{"num_key_value_heads": 4, "bias": "none", "init_std_up": 0.0255, "init_mimetic": 0.7, "beta1": 0.95, "max_grad_norm": 1.0, "warmup_steps": 200, "schedule": "wsd", "final_lr_fraction": 0.0, "train_tokens": 457200000}
Each number is 128 + 24 x the weight over its row's rms, rounded and kept within 0 to 255. Layers, rows and columns count from 0. Numbers have three digits each. The size before them is the row's rms in percent of the matrix's.

# up: layer 3 MLP up, 1024x256, rms 0.139, rows 122-174, columns 128-255
# down: layer 3 MLP down (transposed), 1024x256, rms 0.138, rows 122-173, columns 128-255
up122 104:169146073074122107137138158122150128115103104123108117127140154125153141158132103163118125095131132154153134090124137124096157127165101128165125139146143098152156108098105099149203103159105165151106112132146131161133154138101086116117107109105089092143144107160172086100125162139113133131151167130136140164129151103118092100121143132125126169122113091169148150133091185134165143094138
down122 108:113116119172126150126162125116115142169119106134137130157159183149124171154140183155128173097112108082151159124148141099157101130109116134153132140139138123109112139169129107110104112115119090167152149125093097121147124162134144098126124134138149144122133150125167126148147111144120103115092095105128114083126068149163152073128133142148174104118146108108082140141133139111120125095135
up123 103:087140162161119087164112109126164127135098119099133076116140116095147119104135131140153162148077157114114125158146123111078110140112143123128181102148097107122159118137093132133125147131073116155156092101136103179112116120137110167143123145130156121139119165162081116119157101147139145145133110065163108097140105103167140125117135142129106113158121116161081123074147115134143102069127
down123 098:142129156145094112188079092093107145155120140115134131130166118112145100148153100114132131091131076104076122139176107148119146143167129103122138118119145108146120089130126122095149106128120136145124116113089160088137113147137117137087124090065175064148159131137180138090143127094156129149145164087094118112108087179140171128145084106134153129125175109110099154132134075117090155120099
up124 093:163176123109143152101112140172157127099118150119114161154150095134096106141116095147147137138119134185097130099182081150130086125126146116105098111125147104092147109104094134113148127127094089110156204097113158120169099135132169141138130122145150135094162120108120166145135114113119119155152141137161142118102138081123159101142090142115151159118086152136086145131100107121125131183104
down124 102:157135099106144101139127141084167127112118166108130117094128135120100115136124134103124156101151136147153094105113119140105154117102140148109153096147124116144121144114116151118114110090119167141122146134116111180103142148152067120160118158123113132090114138142093122162105108156079107148105139164110189199133126112103108117068108121134131126105135120129137127111158115119136125122126
up125 104:145159129162146166142133161162109128149092146125109106118128095128125147132104102130141108145119098129114122133096141116092123168117137082146105151080111116121133201154141133150110099088107157115093118161122093156119127112139145123110137134104134115154117141102095145134132102132154195092136098181145110103111118143148126082186126144115139110086133071092089153148101089146173093129126
down125 100:168113127181129156089091116091139076117132097110118111112135128125126128108142105160126098126147139107138125117105161118113159105167138164126114113143140130150140124148098161093093105133118151116132136141122103094136112084140177127159125100113125107133133167102102119131141124124145104117100101102116172125139142116134137154097127121167115143124176107116144073134103131136083125105143
up126 102:137086137152117127128160145154148161124130130161154142145133115126119152148119126143098121136142159145144132090134098154160122123180178105110176094111100125083112128127105104153141124098103150107110108118118138167123108126046136130110140114158131153158136139128150140098113096138095091129131108091148180107144149154099167148166108082173160178144114132110158148113130175139146140134126
down126 107:093134152092152151164155097119072105105153111100092110139125110123119121151133127101123153147173152138117087105148091134175099123107151145085101139140146111125149097091129110075104084106152139120124120166160137082093111094116144094113149137148141155116144141099130144104160175181163152099167142113105106130117117132071164112092164148117107107158123123181126125148148102126158135139112
up127 096:108121133157107148142177096158160155146144116165132087116113154130100130178112134126148151155153138173094077101113125147151129181165144140116155108108116130158134170108120087101076117142129112122179118123098111098096161148121108121148140109114072102135130139128121110122136126109124156115099095115148134162094121151130084121128132155139134072123122124126082079130106173101118123132123
down127 100:113140131148094114164152098142133134148102108138074107089135098172098121105125136129119110162109109152091178124119104134103110083144143133137118143122117146087133149134121139108151145134109098126083113139136171087128159129141156139138163133073153141153095129126113184142124137097155160143103134112110165128138111066155137143107121128129117180153120110119146168129122148135174138156129
up128 098:173086113114112117064145144085096096113116134155103156149121140112099149119148138158100077171148059109099149134105162101142153179122097108137142124095154130093115140116178144112162100151142123131123125101129120104139092123122142127095159127097115121143159114163172140118101132139149138134146134140103098101124125098145160128171146118127107117134190133102141123098142141115133117104148
down128 100:122128146133142130141159134105119135142116132099083099150187097123130122077112141128142180085164105135169116168151058170153157122118162110146071095159124135130119149081155089117154161147105144087085132133136147141103089120116155115108142126158141152122126119101128128124110137138174133136152146093151131149143147149081090128078104130088122146126113131126118166137120147161138103072114
up129 100:137096108161116120126100132128112141123216130120134180146103130133174166164135136123106118131166109129148167154124148120149093128127144111164109121128150124130136132141158129142118155123126103159105131069113055147108117106136142140129101124121134111125151114152119146117129136187160094147128145124109133119115103123150090074137163147120134130137137068111150071141146141161139137107131
down129 093:122116135145137120100139159110152113105118123154137122168117146141129144098085161138132146092108168092130130087125152124124102142075178164145122112117105131161160114159137111143134126122094150140152108144115124130141132159134085155079145126160133083107147087130134132097154131115136138138101100120159168130122186175098138147112092093123132160137143149134149096087083078078108139136186
up130 102:153180149087129120172129131153152111155160117116122145112126122149124129106158127156101158082133145155136125114149148124079166132154134132157119130156104144127156150105091100178109132131124165148117114167104113151159156105095141144112132100148119109097142139134120122099103141113127121110092176166151091120104077145163173122144139091148136135094109128138119143195127148098157120119129
down130 099:121122156109125145117118111148130077105130091107105124131114126119096151143117089117147108086067121122105131137116098161183139098112153093119098108120090143130112154131135085123153117149134149155106154118180121163126149112089106131135119126176148179129099116158181162120184128171119127122110145118110126112106162131118142141123124137177130094169137065128136143118084111109129145152084
up131 104:172124063099121133154178115096102104160138147113116140166153124127141125135128127104106098135141101139126143129101096121133136121156110106104099070140148130145117114118149130117130147099161133145115131125125089137139159090138108118124131101174153125142091111093140112136132056139105147121131129086155130134143130124077124111083139167166131175158152124144112149158138125086145123161124
down131 096:162139104116131100145122112114103121136138125143125080141106116102101134124128137089117137156128130124181124151094175154147122125065125108112147170140140133128181154152114142145122117121081128116172087151103192121099120124133137129145130110118124120096114109148122137118136144143107116104140153179086159069146159128120141120162158175079115133137139122122115153088144119138111163091135
up132 088:131098178121079164123129161118136128135154112124130130126115158147150106106105149107127146126114126117155111139127147137116142133145111109108121106145120092129127105121094125094119148150103088172126110105139170158104120182180143110143175138118121128128115144119132139108156127092163110153141102120113137128116124143145141149113135116091164117138070106115092142187127126094117068112156
down132 100:198154121094154117120126107155099093137133092117119113095128117108171139123155157158126104135098135113136123158133111082136112130119125154162141121162124121082115147086134101140098145114137175110107122144149154131049133088122166114126113155103122137075139116083105111120139127114107140137143121150098158135102156171091123157124193098108129120115139122156166130120100151169113137112139
up133 105:126162170122172113127157125131078156116121123145129120143100124154106202104104141166144148131141095121098116135109110091101109111114114111120152165130124097135126142116118143121154099113108131135138138127116130130122131093092149116129135160075137128170130134139115149050155085111129121162086104144121140139137153163101127131119124139134142115097147160101116122122112141077100123161150
down133 098:140099150134139101121168113092165112144119097109154091118132133142146115147137077137136124131109145136107129108137080115168120142095130114140134116181105195093113143117155122111178138166103139189136132136118138149144086148136116124128112137049122125093114128092124129076122106107093147118158118123152168119120116102130104136120137101120120124130129131123115134191176118135094132106118
up134 097:159134112095178145146166121148098133112146147131170100129106140120129131089122158147178094151066064158111120145142166138153174118174133149118145124172113104113130108052118163093094147123101089131138136128156131153157113115150138094106145139162080118096103114100127102144129127131115196145101111161083130139142086099122140143134148160078125130123117157091121124158118148153131129091110
down134 099:109159095162108136072117119147117092145106135087147136122130149151152129107133114090124145139210113080129160150104110089123096109153117121111114089130117141111106125161119141155157140155106101148186144140125101140160140161141112112144152147127148124127103129159113189121116127107082147101149132143142118089143112125118125172140168111135113112128109123149155123117128121131168157103130
up135 093:103127121120122137079108097139108129127122133157088110101160116142111093116147124154126093135098128182176122105139114103120136144130166173112099113170148120163167074126133109120111108129108141101167142137158085132124132103131139127102102150155141145114119149160137149137110117152159138127138132130139091160137134111125156112115110137130122126042176140111105136142087157139129112120153
down135 093:191130104151136069128101114081142095110166168108188108130087117083118120127144139157150145121167142156112166105147132123132113134093087106098128118073153106135116143148141099098155161176116140130100134101134178169156142140122103113140153136125160124158124114132101126114132141098120124093136122102138160134146123160153149115127120146132094097114149155139153116147143132123109158117154
up136 098:092116113140133146179152132117091135134137119126114113151119092112134149097081161130121142050119140117130125140177152167123136180118124135104138113147089117131131126134149096063127120144130174139167124125124163102118115178105142129085141114130113147124141124087123138119091094121145136137141091124147115122116143093154101132118147150168149098110144114136133123091134116169177167120128
down136 093:095167148125142122094132127127139153171120145130091124144130110149053145106116133136124082098135094125129119126106118132095184130164104124110145105111153179179129125116077126152136116147114108152138135131132083133120101117176123132089158122093097055150091159128133114186137147149139183157151135122137153154130071096127150144124139170121127134109147113111125162094135099145141090152148
up137 097:149131126178139120093137161101140159101141099137165131101156143141116113141135124141152105167139084136115129150109119149118136155104124119146122167094119079126133157127107102161101139142135102092123137146124151145135176149124110118142137160137069123128091148113135140128075098107136100113134121172193129077160122140113153126094123123127123137137107125157164081154148102100136139127092
down137 101:165126142104119095136125122127115125158179117113115151151128142121119151141089172133081130105101149137140146131153082171111116151123125117131134127119166146077141134132063109159115118143145119119163105142154119116164135121096122157136114167129142117128165100107188121152138116133140123110100123136120113144113144122157099132178127162115149122121156102121127145108130125124173141143152
up138 098:100137149118132115140164091090118150136098119103119142085108160154099138102131157140130134176136117171142129083116164140113089155139143126131127204135132146149134095086143159119129140121149116127104099129090139124065112087118091128127135146137113137147130139131135083090150127151106129134204106152101117126082110147103126144153139087132149144113157122151123175110127123135138130116129
down138 095:153090153119134142091121162136097144165147091139166109150096150094086122128114090094140151119134174111122134121160153154103140120125138134111133079110127088120098134141085125105123135154118094115121157134148154160129097140098178137081155132123099113153096098104109139136094164168156134084100166116081111148151115097149126125153125132147125130135132106132195107122124179134126086130142
up139 098:111114159106153120144086149145172148129115099091135108161127153185142149090132118128120133096113152131115123117081137126125134136116129149141155147140093149092126123120119149117096117120098135114120150107152148113117135116108113129121133155124126165122176108133152169086118129180105108131147146114148148136147101121135123148119112149134090096110202052143127165130148153093143146109114
down139 100:147094147134100157095125139110116109140114167149185116087111153098159102164105103095106120125137108138107108168152117097118100173118169127138134145141123110123161139142129141127120138111136139150103072184077121162149107143130108080166118119081112149117115154090120109155169102151129174140139129155091107090119132128125075123141092091149114112131099164151162133134143126117109129128183
up140 104:123149128099150144164144149122105117102137154141130133135101138146149122146127107123152074130092154142163164116132105123114103122128115106142129115127142166130098121129140189141133128139093165118124095116123067108097113144148083133134105111128114161164130104102112089119143201114175111174125097146152135092119138120121131129155137150108141138142105176102136142130127135093125107104121
down140 104:128106142122095115112144120129130082133143138087097149124126121117119065138154170099159098123124149122105174103126120137143130121076118154102125132134101113146099124163132104122151124108111118168131126110126112111098122148119135120130116154125156111125138083087157098083100088180122147116079173090154129112164138142112150138105131125112138101175128138122172175101139151149090123112158
up141 101:121153113157100095180125126107144157131129178110166131144147092108157130150160157138072097084129112161152103132112160126116130111142128145149134101129107134106127128108143112131138165150124124154111105095121136124163125119125119153141124133131146114165129117078084167109073086106125098134107104120142093119123119152132163113152145103128136080155135117162098162118155133138167073159152
down141 099:153153089101123189120091152132091109142153107112140131124134119107084144125137153115179123114116144130108124133097128085178116136097109154130122128136154140160120133116128127114137136104170181124177153165149123158102161127125114086106095112161116147109136155119182091152155179118129141128129139117108134107159098116133126134163132107068125166133108127104144117142134096082160157076131
up142 111:130122168166149144165128113127145125087144136143102110086116092110152120087096129143149077150156115129139119142111174166110143112129142107200130105110145129160140159128095158112088150128141082137117157157140153174137126178128151102111133147103141114107093145121139138129137145130093143158127118141143092132123129125133100144127101145104125096138111142163109124139095103136118143147139
down142 104:120135121152109124110187165137125116132142110155115153162126139121106195173176168079113112126096163134125138122131137112143172160125122135081165120155122169132096147142145134109086113124101160131099094154149117124121159121121115180144135124101139144102115102108141149153128126132121089114107078110118140183158114130109148163157131135108158104140109127120101145147132087147088121128142
up143 106:124073171153121116091099152115152115110139153112132128147127131156139098135157138131112145152155119119121078128152119131084108131133125118157185125162065113136176108098132111188126094179127142126125081125125140140133104141136178111121109140141126119108122170145101111103110101122121077127131148134086091152168101130115125140156096115109125097132112107152108123146102129138137141166134
down143 101:109128125103102135145131137136103130155110137094138120115123117144140106123146146123126159135144138190130167167117105142122119109165104162117135113119136126131128185096131109067163084117133118137083141133101131100125172144142101176151158106135098153122088118133145143128155129121119156111121144135145133150181150135100091135128136133170147154118156124102123179108112095153147096101117
up144 101:133121115161120109159136120134164097135130095117147136152138138145104120144133121147116117157158128117155108094141120126085104103162097155105114121129156129135139125134095138159106140147147097122140119147114138138128125165129175163130119126100134125133145146170177132100146100120086142113090101124108118146140155118162156125136139141125160176133174072145129141122112113090127117141131
down144 106:131167129090084115130158171148155148118118096153146128149124097151152105134167105112136141148087121140146156131143119115140115101124065156120126151071212092131112089117147109145071094117116118100133099154120090151102153135124153142124154169130152120102155124142071115120137112111133131113128093104114105102109095101125128126148152114140131123168189145142174103138141140116117106143141
up145 103:180141082110136119139123164146173121108141090108146115120113072132139115145096113084128174150121120136129138148088140137122208129144150110119108078080155108124120110088113090116148124103116141112139140161118126144115096147127129136141135126117124128090141173108135155120130128128130076160093089103112146121159105171123130101144136147126135113127126152125142141163115126095148136099136
down145 099:138146144172088126119113114127138118165124147146130170115088127157113135109149141139112115100166124154150156145140153143144101119154130159091124134140116122114155124132112092149089100143146180110117094114127185131184158139131150125096130123150161160085105083154129172092119114119106155077135149111153107160127165099090145131136081110127115114142148082130134160103126129158142134129147
up146 096:086102114117129143153118146106166129118161171111105134111126148174171076122159143153142110141104135168179170127133140147073182132133112164140118112124128065147150118118073135159108132107129093125107105093103152123097136111122091157121104113095074159102148058122131140113135155095136149120148138156149125147155158147137140103113097082084133180099129171183133113150133085130121141122134
down146 098:124084128169132155123125104168056123069080158191181125120156147094151133135096115085143136119123112123091076145160113140145106103121178106158130118179104168133111121149154069139070153135147122112104093114126106140183103125158145117119142090110134107141147184142131099168116141133176128119123114135071118146091113145117159085091128095111117146137133141110145111097154141124135129131156
up147 107:146103096124109135131107114123146152125097122104120106118154163141127148123099132171132151112134137108190150124133138097161116150104132099139116110178132094159107172127090133115136131113122088142119125096165151123181107149121079118122176157095123112127122135170143142108125102166129122160112139080139137137096144145118080086119101127161106117117094141151183119121125122139126107153150
down147 104:134109158117107131131138109136109098152150147094087128140121128145139118188095119125111119098145128128093116092115127134136120126148100118086082134134141089128120151138131148166087117140134139095121108142120124121083133161152141155164107133110178134128141103149174190120100128130106115114121111138122142161158130186146137107125146098141139116098127126122107115165111081109108164169117
up148 099:112116111127136108096133110125135150115138093089081079074115117137126096113152116139151164141135110141197139121147143112132125080074143109141136122124114116119121125130143108100136131126166121161098129154081130159145127138118130156088097163131134143141098154130127127133120154129143166107088168161135165092148124120164107135108104117164119143143155153084111124156180140099134121089102
down148 106:130132090150125138109091083097138118124081143099165128134189099095133104120162165134127073151135153141100114148128135122164133107144089127128116167123117168120125146120139119130168130131139125126147108168175087130101143122136177094154099129106115135134132140105143139123172110132135105130126098139116086125101092158164091101156118125129097149107119147184107109105142086105111143120186
up149 102:146099117147125145081092148119135162120069139085094131114159100138144123108098107169104114103123112147125089142133101158136112160085172116112116116106115092108142149138130134131125132141147114145119135114100166118136101122125135169088116152162160114170122113129138092146120114137096149150115126091104133091178115144150095114092165116104113151135168140102170147126141085127148148119091
down149 101:095069137105126140126119139144149153126171142141161132158128165095130105136140138051153173161126140112121128160131119133134135092117118131085133137112138145111122152138112157180102127112126123080140089164106115150140115111158122106117130142128140153137160126092087164126112131080162093055119093147133158174120161111120122131132158092113152106142135143104154098137126082127125150094162
up150 093:139146147128097154132123077133174170133125137117162123165152158154140137149158138153182173126089123104094123107147086109112115143150150162105144109129120141150125122121136118161156137098127127139104130120091077123105161111122153124165118095145153125104118182128118125140137143134097113062113106128140131141164111131128124152131124111169120139153134145169180113145108141166176109144138
down150 097:117123102121094129101102187132105121121114119124140100096113098127147123129124129140069115130117148137154134129141099171129137126130111121143066118118138139110125139109115118093106106117131159128153101154124150101158107136144170139066117172143107133146154123127107136130075138111106125103176122145167152134107101077134106140116103128140100088101123123093129150076154100138112157072122
up151 114:134154166170138171110119099104120157106116104149142095153181170109099168076119119141116125075132140159125056123114149120139110133182116103123170151119154136134137116139138116123106108127129144105151101134109135122114116160161177124177152099145126108151105160206125137143126110168108110119101104090124120168117120121133104135113129115103091146143125134150110144102083121090149158070143
down151 103:127153117113146135120133172138109126135141201100178114156110087099140120172103106142125119137153128122161172125153084111114140123040139144126088116121140126115133163105124120135132109102137105091158157153127170135134149109147107106101153147130108162141155113101125101089103115084142155123155138107097121092125147128128091136162160154106138147139141151156136114096118146132143128141131
up152 096:080127120077105079140144183132125149108141108166132156101171099121125147125082166122111074119178099111100139149105156164161120126110163116083103115151157082134090163103145128130103140160176091140113151156097140119118141087117100143093116119152154125156087121129116141134110087178126147132136134099132099111165147119121093132164098094149141136165137173131134142127138108125130133137133
down152 095:166141119105147149139139118145148121136158098135110166108100155130140183109136120167113099091104138148066083152119097130113119131142128131177117093116148159098113139133133128150110137130117130092178134125134175106126164114130171115121133173134111115127107159100062126104113124194137123115142191120146096110131117112073099123116136176124088121139136134133112088064142122164128142164077
up153 097:106102152150096110138140147087152128105100092084096118167133127131119083094127173124174106142143124157114118131124151173114149132120112105162129080108137129170097096155083171170113122149135147147138090147139116147105128101137163127120145109122150139141137147115114150175136124091162162124158127094097119100114134124102108115140152158149103110128123137091128126129131172128168114173093
down153 099:142136123111153104183115113108139092130119164134143166111104144136156160197105134114147132151095162150151127083161114106085125130096089152153119135112116143109170121089147114114082150114133125156144175106094133121156120136113123134151117109095141139116127096076176096132135154120120112135130154096102193145116126105130163117149163128121142119151136116081130118159120124112129133122131
up154 090:114105123143144131111125098157076115170104193107110160135123109138173133122136124121114140140146108093165135080142114136155122146086119078137148172118110112123141113118112103113165162129130128135106132135121128096124125111118109168129125104129109143131162157085198084122107130125109112132147149111181105132155119112155137158173151116118150092122144139196176119143105111114111139175135
down154 092:053126122126131142110130172124141112113153089121123146134161070138148125166169103134161137127110153135094100116107105086136082124188129183123101112122112132121132142118134156125085128085092138141100175131129137161144137120129143139137094162150098122123111110130130146088119100116183087151136116124107122138127116146103084147118127143158095127102130136083132161113136143171132078083124
up155 108:117135096103151103118124132166107143163154129149105118099115116144152125096165130123110141091089125090126144168134088119114117105135150144112083087160126110132128133138118130139179139137161128138130110122151136164154130114187098130142106132122122109077129157134125130088103146125147158107093132117162097119134149108127098109112130083138091138109094132154099101183157107145122129137142
down155 103:107120096165141161136114111145139091117126136125098162158140114154126140140155100132141132073119137151092185097130160173107104164158109117106142122109166118156135107086143105137150131111148126143101121118092155107104191126154152127144163104119122147116128105150159126145153137133100141131087166147112096126110146111100159076115154191161097097119132102145132156109127135155145107137119
up156 104:136103147129092142158121092133140154157125111122129121145099122143137118135090150180126139113101083111144056182133077141130104169168168143123094154128132138078114137118093181137103116121137104123128105110166091128124150152132143123103116136126144143123131109176144157148140133147090140131160119120178125123105139135137122158124101134113112140155147088137104105118153131131140142146155
down156 100:129127165104123112089085114085094099117093134149152165147139129151119135142113117124067082130133142130142127164092130156138135165117078115109169161101109127178129150113144107108148154119126106180109118177125147107094119157149155157182117127089152121132162115150134139141142167150154140106149140131124182132127097101097107122139114107130175119116125131153132147110116172112162082094139
up157 090:126088133112104060116181127156112107095144126110149125150157112119136092121176096115162134045111102152138134097158140130140139114098148092140114087122106092126147105148117148156116104121103179106119116116178122118149120122119148150141122167146112144142127162145132169140140106120081156090126140137133124158156147100147099126130159149144160159159164093146120143134138162117143134120130
down157 101:146122109157154096136166086153084083124167116142127084139120132127122150115113150112106120143110149103140090108113126120120134140125118154120107085126112145126104159121104164159093100115137119157073111173133122174128130097078116140095177165137121096079138145095130131129142124126121079127157171148148140091096148127182113092140112162138131091141188162132124141118105122134131168138087
up158 092:150143162142151120169170106106116150164122112097133118103142126133122129112093136154105139102154098104138117109181171091138075131107121154116124101099129117125117167112099122133110069110170118166140130175135099110130110116174135097120125130161176131112145114089134092137105128125104116134116141140108104088130134121131141132134092145107135103175103084151145150160145151120115089144183
down158 091:102122125114104136094130156123186122136107105171113139094162123153136127102092113106117130108075149126120121136081153078111130107117136141140146152127156121165159121155088160116097160170121172156124116137152129159127139179045185154126129113150132113133082102147128127142132139104113138142125122158131152159115076132129103164117140100126148116129122099121142136151175147127089138156077
up159 100:173091149099162114128118125132131109148157141174148144086106153134108107180152089185160129097121163116108198129118130156163112116082153160160175138136146179151158089133152087154136181093123148117132157134117181125131137134108089104129149101125115106136123128137135144086121139113079093141103106106129112121138101120109116120142163087141095159140121137116120105143132137089150089091074
down159 098:100129098129150106110110066090125135156095139112156124185136125126113118133139169059121115163157140158143140105117121131112124151149120121058128115088086121139148148114098157122103121127128120117122112124152131119160108109088147148131160129093138172134126095165115149128083173154122108102116122125156081097119150087109145115126145132144139086175131121130175167134149132144133150135092
up160 096:145153134162171143141143096099128103096112116144127123106136127125140098127130142166113100127098122129110156138140120110131122137143118154134134110115160097159102133116209121135172103117050086144121101131118110147093110109082096150126108138082124138116109123109167152141130123149111162110152122145172116133135103128132113149136129152162127087121141090133135136142122157124151135133148
down160 111:114154115158154102116084184119101125109087162132110102156132110152124138153163126110119123135118159141080169151176159127117163094112129113104141138124093140150153119103131102105158128139148125145147115127139107114183138129088122111107073142140096116159118132119136135174157205146124141128185110139124139118090118102147148122126121144099115131153093137137170143088119145112152098129119
up161 095:158144081127103110103121123154121165152103142145108155090119119116130150145140155108150158137111120183128162134132123180124084147102098155122128089099154140090140118120061128119127172103117135169107104134144141109111206136107111174144119121151110130145127140067103106116148102151152124081098117115165099143113134113132134121137141109177152139154131126140130100079147190108133132122109
down161 099:099130181139137181169150145120154101165107177131137073089137157131091091101132104175143097107148131160097112116131142152120132127177139146109141141088136099161121156115192152128104141154110108114157107090110102092117118078130138101151112168122133138159123149161116141100138143123098119115121137124117123154123099113182136111133145142097092141116089120140132117113159154115124116137162
up162 100:136109139119133089132095156139119093159112137121136084112096129148166092125107137145108147118121141108146138138146139170130165112146128156127112112121108134103104127140127117147133119137110060133072136108128149098119147120137123137106117092122141119112119125199128098117142135132118112108134151113086112139151099093134149121100091097121148113136158115157103112137182123125087102157145
down162 097:108105134181083110088183139169115129116127148148178134122117100080131107148169127093103100143140140129121109153121135090147143108090149123123132126138131131140131108144134127161113159130074189145138141141133095174155107145107111131138137151114149144105124114097093189157137149114144089134123157135110171137128142132130112141150097126108146119171121135112153169120125093117137099130085
up163 103:103130130154120132104133128136135134140115116137100149126150119155125084088143150143101095135162122105124143108126104180140125121124143078099147108126138139121113127122155139163126151141110122143137187124058109146100147077127098190146122097141092140127163098114151140126118123123143168137140132098116120124114132106156166141112104140046144179147124174129120152142129100133143116125129
down163 099:137094116101119131141108127101143116136120185137130127132140107148150091124126087138105136146099158120074120101126081159095107174139145148135121101101097112099104093122122148139123114109117135116107102115090118143118126104132080127095129102105126084133163137097066124165148117131152098088115132090149129123102157156092116155135126106155119124151130150106138140109181135161122134123166
up164 105:151118100139114145153064153106127170124169128087140164140136114107105127136116122126073123157109117165169114083148162177131145147121148134148107146118162131143143115115113103110153140117153131102120178157150129104102181130102177111110143124168140090112121103115117102125119138151104169112126139143153117113135091131158145117137177143079139145121123132144151124112125086146098097141088
down164 101:140117170121168164149107119161104117146117105095120127097122117130149142161100102110128136098119142107076134109118139171182143142100114147101127142140116145151187133108116126104124135113118140163113096148139118120091106108155118146095110138142126147103126141134128129129173142115140135122114105124121053143097093119159105088137103099074133168155068104110137111088166134112116118190115
up165 092:142149150117116145132084102150164109160107124136132112135096130119148151157122078138111126096128101132120141127157147122107099130178102083077130132142106134118142174155176143155105148117110156144095138115145058106171114130103130151156107131094121141102114147120142120097105155106105185137108142120129104138125127138100143132135142182137141146125093143133110132111092133110146140128107
down165 096:129145085109128138146112137090099082101126095165082106150156116126136150131107100169170144101154137130147125137188137112096135117134168092146157124145153146144141115129114118132124101122136116116144172172140108119104147106140129086096136117097112143138148117161139150101142093097131081098158133116106111111113121180107128084113155154129098159130138127166099177149145092134114139128134
up166 097:138178118132108138100088157101140135101117145116167063142138106116143112140115116136126155119119140140118102104097182117115171136137113117148150092121071125092128178076114138106181039114117125097114124139145115169108140142121153119112166114099096138105133154144126113143135127129126122141139134147108141138118143133110157124097148139160152120108154094136152130101109116120112136095094
down166 101:169155129132103146127117121143116200159164152115095160153142178144123153162145150149097137124151161104109167126175078166127156104125109130140107132093083145086129105124142119133129114145108142101101136122142134143104172161142141159158062131138184129146112118144098105094147152151129164131104152112120114091109140130171142136147161124162121111128075131100181129084149125099106147096099
up167 100:131131116138149110134135106124112126133117078169117103107113115119116153143099150150155140166110134150116168087124137150109190141095147101128130073168101099188147122090126141113126132101110104161125131157136112087092102124170148154116157159073114117160100120146112137119185147126131103087139128157120163137172098134133101125151073118127164127098106093118113163098111141131108158104134
down167 105:134127126164140099135115097168147122148118130112160124146165092121147098113112135081160126119161135117159102126158094118118122104115160161166149091128133156157092117116096133152113136085173111160129140113118093174086117150120101166108099127163131125139114089086129104115168097126111085156145110107086135118075111163177134185141157094175157061151099148115147132141077117135152134121129
up168 098:148076094113178129125154100133151109114146136113152165138085079125137175134157118129132140123099157171140118137087137127090116125089109144103165137127122115081102087106118121166132095128129124146126111099135142141134144148152092122134106122155157129137153081137074125141138181132093132098175136114093147116174114135166156128138145113131126137120141145123113107125119143128144137164129
down168 101:159131138163128127128145122142156166127133107132129072144133106182136123117049134111137136136096151109149107085147184148148143094137131101113111146147118130130099142118131114107128126115090098109129184144182138145129147081127141133153129105090136120163138154152161136092122125128131161137100095101093077141126156131133122155113162145104079100086106120125165101154169116169134177130116
up169 096:110085105151176176095115135104135098142103124125115123166112138125150093087100131119135121127150136136135128116110108174117125179113102117144091103119127136133147164141131128121140111123134087094115112115118121138124140098110136144127109148124164157131153128097111122104132139155189122111131098126147151075140155175088169144160155130135150134140128137119147090162124137071161162124143
down169 092:146115146126121094133115125121143110122129151162165086141152101110151124148136122127112140094155069123155177086132155161165099109149176148179147108114096138105143107113121157116152154132170186162150145117109119113132156132152177104152122118082157156138123121104140117152120135149115120136128110151098111123183121116138144144156084075127073133132154129133100150076156099104111106122079
up170 098:114134116136119124104169135180131119111140145117132116131116163124156132087145111129107105146119124088097125098101154141086114136128172132126137101124130143075150081093117121150092124103107157142200177140139145149131099110110104099141165118145135186139102111126111154132127176174110096131135160156169146132095113149105121149145076105140159163095142115124126151131087128128129141113113
down170 104:105170135136128108115135148132156144121121138137115139092095089114108112138108183126144115093104146139134157124091079129153119138142086140089117100147136137152128138148139162114121138114102114144140143079160085138133126108110121164119084145151129147127126138130118087126187131145169158112102144146114113103100160142152152150156088113120222120131117150146127118109132159144096158116167
up171 099:108099104094110145115119150150132140091155127199166113150111152134111128124109121154139139166149135140121068142120110074123132129093145138172138141110121125189116131112092147127089136140156101127108144123137091138109152133128161103107115112137175146117128130136117155096124172140105153132180133126124118113105091102098137114190117123126118122084152131105095126124120144129103099121172
down171 098:126134172144109191145133115116112130123095120117121113110079100095148115159134116158098103117115116101113173140102121091143143115087141124124091101127122143150090137140127147138141096110088137147147149106142134143159105114099096151096126140121128144099115111183140095180135132103118073102113133087140120139158107170135160097101123122125142127137180148150114096142130119130136166179148
up172 100:109140197103116134134147159108128108106128126102167140096142115124168140107117166128172132152125167147141148152122136104130140157169111131148116133099145159102110124098135157133123142123128123103159101126156121136146116128108117102167113117104116143087172110141121125160120128130135161136071125135117117154146115135114158126149104128111100130132133133150087142081158148142101135118131
down172 093:129098109084132070110145131111130158136169147152114099118125135136116114129125162090142138140117147093161171146144118142088117126127140136128167108137131099086130139102077128155112116119133142137081151111118141106119166139154131080102148179142142123127127117110078124138125120123121109120139118113122112134107158109130121161118107094144143098133126145116138156149150104131184120102133
up173 104:142144140103117169128160096094087100187126088120111151104114148117146091123074154123105146119138150107140110126121144154125154132146114137078113125116089073114137128099164140130182154130133183052135122132160136094144130124162141134165157134142119145110096112123107127124110121081126102131072122114167118110161124120115118178159194086088147166107089135103122109126144127147133109116142
down173 105:159157108144105151171123109096154122139136148094111131101126119192167119109107145140147153086116103146143111112120155135134163115137152139096177124153099141075163159154132164133081153119128111129135076102146156131099129148130122133103123130103110095132148131138146119129077121168150138126112160100141100068169170126142112144121149071153132142131100145117171130173116091173102140151158
up174 102:135116128102106077155125133127140134087102109105091126105140097088127159149133120163134109120096120146111143126147121135092138124125135162146147121157148131083117143102171184109121167113140091131127121111117138121091135146153144118124139111187139113075087167118178102149109103126120148110092122135134131101106134072112110089146126140149158139142172102149150096117106140140076123205134